From a checkpoint of a small transformer trained on Wikipedia: 10 layers, untied embeddings.
Each number is 128 + 24 x the weight over its row's rms, rounded and kept within 0 to 255. Layers, rows and columns count from 0. The size above them is the row's rms in percent of the matrix's.

# layer 3 attention query, 128x128, rms 0.1, rows 0-10, columns 0-63
size [ 86  93  91  85  94  99  86  81  79 101  93]
[[106 159 128 149 113  89 154 111 130 157 117 145 137 142  77  93 137 145 136 174 158 158 135  94 138 164 148 151 151 146 151 141 149 131 145 124 159 192 113 116 110 149 123 111 157 139 147 150 121 106 110 155 130 140 129 181 112 110 101 151 145 120 119 123]
 [109 146 104 150 101  76 150 102 143 122 151 171 129 129 111  95 103 151 122 157 126 118  74 104 160 168 124 115 128 129 151 124 140 141  91 118 125 142 133 130 137 140 111 118  99  96 109  76 110 104 121 124 114  95 151 129 157  86  99 145 119 128  96 149]
 [143 114 130 137 134 122 108 159 109 141 112  85 114  72 129 163 130 105 139 119 159 138 165  85 149 136 115  95 128 161 108 101 125  93 167 144 115 143 131 125 133 135 138 121 124  88 110 129 112 111 133 176 122 110 116 174 102 134 154 130  90  74 114 132]
 [119 109 130 143  83 108 142 112 150 173 110 154 111 140 111 119 110 129 180 164 173 110  78 112 158 122 129 131 159 148 131 112 110  90 143 155 128 138 148 125 114 108 112  96 109 182 161 142 133 139  83  83 130 142 154 160 159  97  92 132  86 168 132 110]
 [121 127 147 140 111 138 123 128 152 127 146 110 110  81 109 105 144 130 148 185 112 120 132 118 110 143  69  77 154 118 102 120  99  73 151 126 138 159 107 143 155 151 119 136 125 120 128 115 131 159 157 141 131 136 125 151 150 129 101 170 149  90 120 143]
 [111 135 143 113 117 146 155 134 125 169 162 133 126 120  99 146 142  88 146 125 146  83 104 101 154 144  99 130 130 171 120 118 140 124 109 143  91  86 120 109 133 104 134 132 110 104 125 107 160  99 167 101 115  89 131 156 116 147 117 155 137 139 136  93]
 [111 172 121 139 114 112 123 105 103 146 156 152 145  85  91  94 118 139 123 113 111 158  59 111 143 146  75 168 173 103 130 139 133 118  90  88 124 120 125 117 143 121 126  97 157 132 124 108  88  92  97 110 101 138 112 148 143 125 133 158 122 168 154  95]
 [125 109 112 165 166 117 130 159 143 132 146 118 163 148 134 204  66 131 126 135 158 107  97 145 139 137  80 144 133 117 151 127 155 158  98  87 111 120 126 146 132 130 104 120  86 156 134 171 143  91 135 123 119 126 121 111 120 130 135 147 101 142 143 138]
 [111 112 144 111 109 118 145  99 143 157 111  88 116 118 135 153 135  90 117 137 148  88  86  93 157 140 138 130 213 156 137 104 136 134 131 115 144 141  85 144 112 118  96  91  95 137 117 120  92 112 151 129 135 159 121 116 134 113 128 128 132 130 139 134]
 [165 132 106 135  93 106 135 136 122 151  96 159 138 141 131 146 123 112 148 137 140 156 134 142 131 186 138 117 127 109 192  69  92  86 148 125 115 104 134 120 119 120  93 138 155 137  90 154 146 106 104 164  86 135 109 110 120 121 120 133 161 149 170 164]
 [154 158 115  80 152 149 120  98 137 122  86 116 117  89 161 119  77 149 140 119 133 190 158 100 161 122 119  85 111  94 110 103 139 134 119  93 144 144  76 101 164 121 143 125 116 169 150 120  82 159 121 127 131  80 116 110 131 109 165 126 148 148 107 106]]
# layer 3 attention key, 128x128, rms 0.0998, rows 0-9, columns 0-63
size [ 93  88  99  98  93 103  81  85  88 105]
[[143  95  99 132 119 133 100  94 126  89 144 137 140 132  92 151 125 120 125  54 110 127 118 131 154  88  72 134 119 142 148 147 118 118 159 139 103 121  91 132 132 100 127 151 116 113 122  77  85  99 139 170 110 110 117 124 138 107 153  98 147 120 121 144]
 [107  72  94 102  96 170 127 151 143 117 133 105 124 140 116 136 135 125 158  97 124 123 105 121 123 127  77 157 136 109 186 110 106 137 153 137 114  98  92 109 132 123  72 148 144 104 116 124 168 127 148 153  98 120  72 108 119 102 107 101 113 129 140 148]
 [135 102 133 150  98 117 148 160 122 107 102 137 127 135 114 124 147 140 172 139 129 146 139  98 119 137 111 103 126 117 125 131  97 126 127 134  99  75 118 112  94 134 115 163 117 129 152 123 146 144 129 153 147  82  88  94  96 112  91 147 160 175 108 100]
 [109 168 142 132 151 148  95  99  98  99 157 130 169 113 137 131 108 117  42 126 126 151  91 155 139 119 173 139 167 138 159 110 138 124 142  99 150 159 135  88 162  80 179 129  85 145 116  95 122 114 125 129 151 133 139 101 156 151 151 123 145 101 146 128]
 [117 153 161 131 157 129 123 102 140  98 118 152 148 126 123 132 109 148  86 148 145 141 104 159 136 158 187 102 128 151 114 111 149 117 114 140 152 137 152 139 119 152 171  96 134 149 145 124 116 147 105 129 159 130 163 101 131 181 131 157 115 144 136 114]
 [112  85  99 123  55 118 162 196 132 106 128 136 106 149 137 113 171 141 164 114 106 150 142  84 122  99  81 138 131 105 121 129 104 101 141 117 145  81 142 134 131 135  86 159 142 101 126 123 128 139 141 142 128 146  91 136 121 132 121 141 125  98 121 145]
 [126  70 102 126  84 132 133 155 129 136 118 128 131 178 130 108 156 104 167 116 132 109 132 123 144 129 108 135 117 144 154 138 116 128 147 161 122  73 112 125 123  86  53 163  94 115 140 136 150 107 149 137 132 104 106 148  86 114 125 123 113  94 108 168]
 [105 136 173 152 109 126 134 135 133 127  93 110 134 150 150 115 137 179 126 164 126  75 168 104  99 146 161 133 147 133 109 143 123  98 131 114 146 172 183 135 110 154 132 103 125 120 126 117 129 143  96 117 147 184 176 104 118 123 137 120 138 127 133 109]
 [114 140 127 133  68 128 112 163 123 112 100 128 127 156  81 110 107 180 169 105 131 123 145 110 126 125  68 131 109 111 144 100 128 118 126 103 112  93 131 103 140 119 113 128 128 118 149 131 171 116 148 108 150  98 105 108 110 142 100  67 121 121 117 119]
 [109 109 131 149 119 157 102 161 140 133 121  97  86 136 139 115  96 136 137 121 115 128 158  87 132 107  69 122 118 132 105 153 150 107 136 146 104 131 114  83 105 127  91 154 116 115 157 127  98 162 144  99 143  89 106 131  86 124 137 142 111 111 112 118]]